Each number is 200 + 30 x the weight over its row's rms, rounded and kept within 0 to 999. Layers, rows and columns count from 0. The size before them is the row's rms in percent of the matrix's.

# down: layer 2 MLP down (transposed), 512x128, rms 0.0638, rows 485-511, columns 0-63
# up: layer 2 MLP up, 512x128, rms 0.115, rows 486-511, columns 0-63
down485,120,224,227,184,192,168,201,218,156,178,186,201,252,177,137,152,222,192,184,175,218,303,176,218,193,176,184,248,224,161,186,195,226,190,221,183,205,199,182,248,216,219,167,203,201,215,225,214,273,203,234,199,193,203,166,158,212,162,240,169,234,210,202,211,204
up486,102,228,186,167,211,166,205,210,191,164,168,236,220,227,190,213,214,189,197,221,212,273,212,160,178,243,211,220,193,198,176,126,201,242,193,240,209,206,147,222,218,196,145,166,182,244,194,179,241,187,207,250,210,229,216,238,254,222,241,169,207,245,142,184,136
down486,106,190,253,170,184,139,204,227,214,181,166,220,210,234,186,229,204,209,191,172,214,233,194,167,221,218,202,183,208,201,156,218,185,161,200,262,202,197,143,267,183,201,203,212,149,232,245,158,218,180,203,186,218,238,196,216,203,235,170,192,213,208,199,189,181
up487,108,260,189,203,185,152,171,208,184,162,184,257,215,212,199,192,224,174,157,221,218,267,189,151,193,231,220,230,167,124,194,152,209,180,246,214,239,200,196,226,185,218,138,205,182,214,199,192,227,207,198,216,196,243,208,207,207,261,248,210,197,187,163,216,156
down487,109,202,202,212,214,133,120,194,194,222,181,273,186,202,195,233,187,211,128,200,138,259,199,123,215,215,171,224,152,197,239,211,195,207,229,223,245,206,213,182,203,223,107,220,211,177,208,208,183,185,200,203,193,195,182,197,159,266,215,165,169,192,199,213,168
up488,092,225,223,225,189,169,204,177,182,197,227,219,235,220,304,219,203,234,198,171,246,209,164,169,204,202,246,173,208,171,149,159,243,178,189,146,209,215,213,259,184,159,207,189,237,207,225,201,169,228,203,247,186,200,186,191,223,267,241,182,201,212,145,177,157
down488,098,202,193,191,179,192,187,143,181,215,228,206,213,235,217,214,169,229,240,180,223,294,118,192,222,191,245,163,204,206,184,199,261,224,228,184,218,218,213,234,152,185,239,208,216,162,245,236,171,194,210,214,206,189,194,235,205,243,290,170,192,221,167,171,158
up489,111,220,183,185,206,181,186,197,192,164,210,202,206,231,193,225,208,157,186,202,207,248,230,142,182,223,202,205,180,146,187,135,202,216,225,247,226,197,192,248,187,175,120,196,219,227,208,152,251,193,206,238,207,234,197,188,202,242,223,179,195,222,150,226,173
down489,110,237,216,213,199,201,163,156,161,242,225,204,176,212,223,208,181,182,194,166,243,316,203,154,211,215,199,159,169,164,236,170,250,208,159,208,222,251,191,204,183,159,137,203,221,227,231,185,231,163,203,219,221,192,215,202,187,202,200,158,181,153,162,162,180
up490,100,183,196,195,213,188,194,197,165,161,163,209,238,248,195,206,232,190,198,224,214,274,205,150,213,233,221,210,188,182,189,149,217,214,194,201,215,223,156,250,204,191,126,167,205,252,174,201,230,173,172,211,217,263,239,199,261,244,218,176,222,193,174,195,145
down490,111,174,189,187,182,157,204,160,193,145,198,219,215,267,212,224,204,197,233,242,168,288,190,176,196,205,212,232,211,219,199,190,181,209,190,238,172,164,201,211,253,209,142,214,235,268,179,218,242,196,216,201,184,218,243,200,202,223,241,163,190,210,171,214,171
up491,103,235,183,191,182,160,189,203,155,155,182,252,241,229,170,205,208,175,182,196,209,268,199,151,185,244,216,197,160,170,179,163,204,197,228,234,222,208,162,259,198,200,141,176,194,221,221,161,239,187,174,246,184,248,199,229,208,237,239,185,208,206,155,200,149
down491,086,196,221,209,194,133,165,227,162,191,213,237,222,184,163,178,187,214,165,186,188,302,198,148,196,242,189,219,163,185,204,178,212,204,228,250,255,196,179,285,205,221,139,175,181,213,191,159,248,185,198,206,184,222,187,219,159,223,224,166,179,219,183,229,170
up492,112,206,185,177,199,169,201,197,187,153,138,231,225,219,151,185,176,163,202,216,163,279,211,177,162,194,189,215,159,182,186,205,222,194,217,180,247,229,168,211,237,169,158,193,200,218,212,152,233,173,182,206,217,248,251,247,186,247,260,222,209,246,180,204,165
down492,135,155,211,194,199,178,152,197,212,190,188,251,247,194,177,230,154,197,262,206,167,275,169,172,189,182,154,238,154,190,174,208,205,217,217,215,266,246,220,191,211,202,141,197,194,221,195,179,242,201,201,226,212,222,232,218,190,184,220,192,232,203,232,222,212
up493,111,227,198,188,193,169,191,203,168,152,180,242,229,238,189,215,210,171,174,213,230,264,214,155,194,251,220,202,180,186,172,157,186,194,235,225,220,205,157,258,202,182,135,174,206,236,201,171,251,190,190,254,193,236,193,221,213,229,225,169,209,211,157,194,148
down493,085,213,223,194,201,144,139,212,153,180,210,222,236,188,179,170,192,176,161,205,214,304,206,158,207,225,218,203,179,178,211,167,212,177,220,245,249,206,148,272,174,212,135,169,202,201,208,176,252,164,193,204,197,215,173,196,201,198,222,173,190,184,188,185,136
up494,094,229,184,200,186,153,195,207,173,160,184,270,238,223,199,190,215,176,171,227,221,276,214,141,198,237,236,219,158,194,176,152,195,204,202,204,218,204,154,232,208,169,151,162,157,230,210,168,257,210,188,244,184,245,201,214,215,226,229,171,202,249,155,207,163
down494,083,198,228,194,192,127,175,200,174,159,195,263,226,184,212,173,184,198,170,203,210,289,210,145,212,236,197,212,145,182,177,203,205,202,229,227,232,199,158,240,207,156,113,191,169,210,204,190,248,192,204,205,167,244,194,197,205,232,208,131,180,241,207,215,166
up495,007,170,249,198,185,207,229,155,158,227,224,186,193,166,246,198,198,170,194,149,203,198,205,232,256,242,195,181,170,223,184,190,215,175,233,192,266,175,216,193,216,216,212,247,179,148,251,202,234,164,188,177,237,198,160,201,213,174,255,187,192,175,212,198,207
down495,008,223,218,167,200,203,172,196,188,173,204,229,186,243,196,234,258,265,253,201,230,201,224,135,196,229,223,242,208,178,193,249,177,249,218,231,201,212,183,251,177,197,209,238,180,241,195,226,206,261,247,277,202,212,184,201,216,175,193,215,194,198,210,214,210
up496,101,229,174,174,205,176,221,205,164,165,163,225,219,226,214,209,219,199,187,249,207,261,213,139,194,236,214,209,186,196,177,132,203,236,199,229,200,192,168,226,210,166,131,152,184,245,191,164,242,216,207,231,210,229,207,227,234,231,260,190,195,241,139,197,162
down496,097,227,245,158,227,145,183,189,199,180,155,225,186,225,221,211,199,206,188,171,230,240,224,151,228,228,193,187,156,170,146,220,191,185,185,230,230,219,139,255,195,192,164,209,175,203,233,211,242,176,225,208,197,223,176,198,209,272,205,173,144,185,200,198,163
up497,096,226,186,195,187,150,196,203,163,153,166,261,239,236,194,198,208,173,181,206,218,272,212,161,205,247,247,208,169,188,181,147,193,206,208,210,222,207,159,251,206,174,141,184,182,210,206,162,252,202,186,254,187,237,205,217,210,226,232,181,203,221,155,193,153
down497,086,186,223,192,188,142,167,207,167,162,178,238,236,205,204,193,175,209,194,196,189,318,207,158,215,240,203,210,158,191,189,171,207,194,234,243,232,194,160,251,207,171,90,215,191,195,209,156,246,179,198,210,176,224,192,205,194,223,212,162,190,216,190,208,164
up498,100,220,185,189,183,160,191,202,153,152,172,246,230,234,194,210,213,185,183,203,211,266,204,164,211,235,235,195,179,176,177,152,185,208,216,224,224,211,165,249,212,168,133,189,183,229,206,153,242,206,189,239,184,249,195,226,210,232,224,179,205,203,156,202,140
down498,083,171,217,190,179,160,171,222,169,180,192,232,206,219,193,184,189,210,176,198,181,323,198,153,223,222,206,201,177,173,210,152,216,236,203,241,230,221,176,248,211,181,115,224,170,217,207,153,244,187,215,200,184,216,182,204,185,216,206,148,192,200,179,227,164
up499,114,186,175,212,201,200,189,225,143,176,197,210,240,238,172,240,188,156,201,224,215,257,220,150,190,246,202,223,167,134,188,171,234,199,202,219,199,204,154,220,211,170,152,191,219,270,202,222,229,193,170,196,186,244,236,210,248,232,270,166,262,199,186,170,183
down499,124,218,215,190,217,189,184,238,181,153,219,176,184,219,154,207,212,142,244,272,205,241,183,218,219,210,182,238,198,163,224,217,266,262,231,207,219,157,169,219,252,209,190,182,190,256,205,196,163,202,235,217,198,196,242,179,197,229,243,171,202,227,240,226,185
up500,090,247,193,198,195,166,190,207,155,148,165,249,242,240,190,209,210,182,182,206,218,267,218,162,208,235,231,200,169,181,178,148,197,202,211,224,219,206,171,255,206,179,131,182,196,221,211,159,254,202,188,249,196,238,202,231,222,235,225,178,198,215,149,182,146
down500,080,208,226,220,204,150,186,226,175,161,185,227,227,236,197,193,188,215,165,194,192,340,212,144,213,235,222,201,163,186,191,158,191,208,220,245,232,193,169,260,207,186,93,208,192,202,198,154,243,196,196,203,181,228,191,213,208,238,200,152,180,214,162,205,149
up501,065,275,190,194,153,191,164,201,186,197,214,146,208,213,213,266,227,169,203,253,211,196,201,167,230,199,190,184,208,164,194,133,218,215,212,194,170,209,175,204,175,204,187,158,198,196,192,187,268,212,151,217,208,248,187,179,236,239,159,212,204,163,163,176,208
down501,088,212,226,217,170,215,187,199,151,232,246,144,213,193,253,229,209,199,225,193,225,134,241,179,197,151,150,228,193,206,236,209,218,212,213,228,181,181,201,231,186,224,163,203,203,161,209,210,298,203,173,197,183,266,171,184,224,202,155,270,196,128,215,161,239
up502,098,238,178,193,190,160,197,194,153,147,172,248,237,233,187,201,208,180,186,214,227,268,217,156,207,237,236,203,171,174,182,143,189,207,220,227,208,217,158,256,201,181,146,187,193,216,206,168,244,199,174,255,187,235,193,227,222,225,234,189,214,223,152,195,153
down502,080,198,226,206,182,149,184,203,165,162,180,230,218,188,194,189,199,223,181,198,211,327,203,169,209,232,225,209,176,181,196,189,207,194,235,260,218,207,181,249,212,186,112,208,208,215,181,133,256,173,194,201,176,226,198,226,191,214,213,174,205,223,159,206,164
up503,088,234,192,195,196,182,198,210,155,145,170,228,233,234,188,213,212,188,195,201,227,273,220,156,219,245,236,196,179,180,173,149,189,202,203,227,220,216,156,263,202,192,136,185,203,220,213,161,263,201,186,256,199,234,206,214,219,224,212,186,198,212,154,185,144
down503,080,200,204,217,186,165,191,225,173,149,184,209,213,227,195,189,196,220,180,193,203,348,214,146,210,234,240,211,198,195,191,176,185,191,200,252,216,205,156,278,204,197,105,214,203,205,210,158,262,190,186,211,181,224,202,207,195,215,208,152,191,206,152,202,146
up504,116,213,183,193,200,191,181,223,167,177,207,216,223,214,148,201,207,153,178,217,207,247,176,158,180,237,194,225,199,135,187,178,236,204,216,235,233,206,192,233,206,179,149,188,224,230,218,195,214,205,188,218,191,218,227,190,189,231,278,178,208,211,168,235,189
down504,128,201,202,201,213,146,158,215,173,227,257,182,175,169,201,187,185,137,202,196,216,216,195,167,237,202,163,212,164,170,210,220,232,245,215,242,255,186,244,233,281,225,141,211,209,209,192,148,173,190,229,217,163,232,213,185,177,182,251,179,183,193,194,256,225
up505,103,218,183,184,193,155,195,201,175,140,156,233,230,222,170,191,187,198,198,203,176,279,193,170,179,226,183,210,142,210,195,182,225,204,203,245,226,224,173,221,230,186,149,179,187,226,220,124,233,183,195,223,189,247,234,246,200,238,240,179,181,232,146,220,140
down505,111,185,224,187,190,134,173,238,228,163,187,220,264,214,181,207,151,166,175,171,186,302,193,128,193,186,190,208,156,183,176,176,223,225,211,239,281,176,202,232,213,171,166,187,164,222,179,171,203,190,219,204,230,245,201,231,184,228,206,187,192,202,194,243,178
up506,123,231,195,147,188,150,222,223,195,192,173,165,223,186,201,214,191,176,235,259,152,224,167,209,232,166,203,253,168,203,189,196,195,204,204,206,185,212,209,173,184,168,163,156,209,274,190,161,236,205,193,198,234,220,254,194,194,204,241,216,217,184,208,201,201
down506,125,218,191,224,202,161,222,200,257,240,215,225,204,207,252,188,196,189,213,208,161,241,220,228,214,212,184,180,195,145,181,213,207,216,223,178,147,182,237,240,200,142,183,186,194,238,176,195,229,210,190,203,195,216,232,193,210,180,227,202,202,155,173,172,166
up507,122,211,172,198,214,177,196,191,205,136,164,236,230,220,169,185,208,164,178,231,198,261,194,165,158,205,208,227,190,140,168,186,235,223,241,197,224,211,154,202,227,179,155,191,197,224,239,161,228,207,194,211,196,232,245,226,175,242,250,215,201,246,190,188,181
down507,131,153,218,219,228,174,130,200,175,204,199,246,228,143,178,225,170,186,233,184,171,251,199,205,216,229,162,236,174,192,181,227,183,223,226,188,221,268,245,152,196,186,165,181,170,219,235,184,200,154,210,239,233,199,199,198,224,170,214,203,252,183,223,174,213
up508,102,245,194,185,183,173,197,202,170,152,171,217,232,231,198,207,189,185,187,203,212,262,210,159,209,244,240,180,186,190,174,139,184,196,206,228,218,206,163,237,203,183,145,189,188,225,215,146,245,214,183,230,189,237,201,239,216,236,210,184,189,210,161,192,139
down508,084,200,205,194,205,174,199,204,174,177,200,203,208,228,161,156,166,208,158,191,207,328,211,170,200,233,222,205,201,202,212,147,193,200,210,214,246,229,153,257,176,184,131,194,177,193,200,177,233,199,192,182,218,217,194,185,199,261,189,152,186,199,186,195,162
up509,086,234,195,169,211,243,187,225,164,171,203,209,219,186,210,188,204,158,179,270,247,213,197,153,248,205,220,203,211,201,195,170,205,191,218,172,232,182,187,242,204,154,155,164,199,254,208,214,241,254,224,243,229,190,223,226,193,190,192,229,208,212,185,225,187
down509,097,225,213,178,214,263,184,252,159,173,192,203,193,161,216,167,139,180,213,220,236,271,215,140,266,183,198,223,220,198,211,156,205,189,209,219,204,172,180,226,189,191,168,178,180,221,200,239,238,225,231,218,213,178,217,232,204,195,223,203,196,229,188,220,200
up510,009,210,273,213,200,220,197,194,182,195,243,183,182,184,155,214,172,185,198,183,209,168,143,219,160,177,210,188,244,187,161,204,216,185,190,148,215,184,198,214,220,195,217,204,124,185,151,231,174,185,211,183,206,194,207,181,192,200,143,265,212,177,201,157,206
down510,008,169,182,233,186,185,177,172,201,226,164,151,208,205,191,183,174,241,195,220,219,230,215,171,219,161,186,141,195,211,223,165,232,208,227,230,196,189,198,157,167,174,150,159,233,188,236,162,208,206,175,188,184,195,239,203,211,188,166,116,220,254,232,206,204
up511,096,219,160,155,220,175,220,192,195,179,172,142,242,235,162,248,195,212,213,270,194,233,180,215,201,195,189,186,189,256,160,190,200,242,169,227,254,185,165,233,212,161,193,172,186,175,160,136,198,164,170,217,230,209,223,229,236,153,206,162,164,250,160,198,150
down511,099,154,143,185,195,183,211,185,219,193,149,197,181,182,198,241,197,165,189,216,270,269,162,219,203,173,212,214,224,157,184,231,197,221,188,219,195,220,201,203,199,190,216,186,184,207,194,208,222,264,221,221,173,191,182,222,190,122,249,248,197,177,202,219,270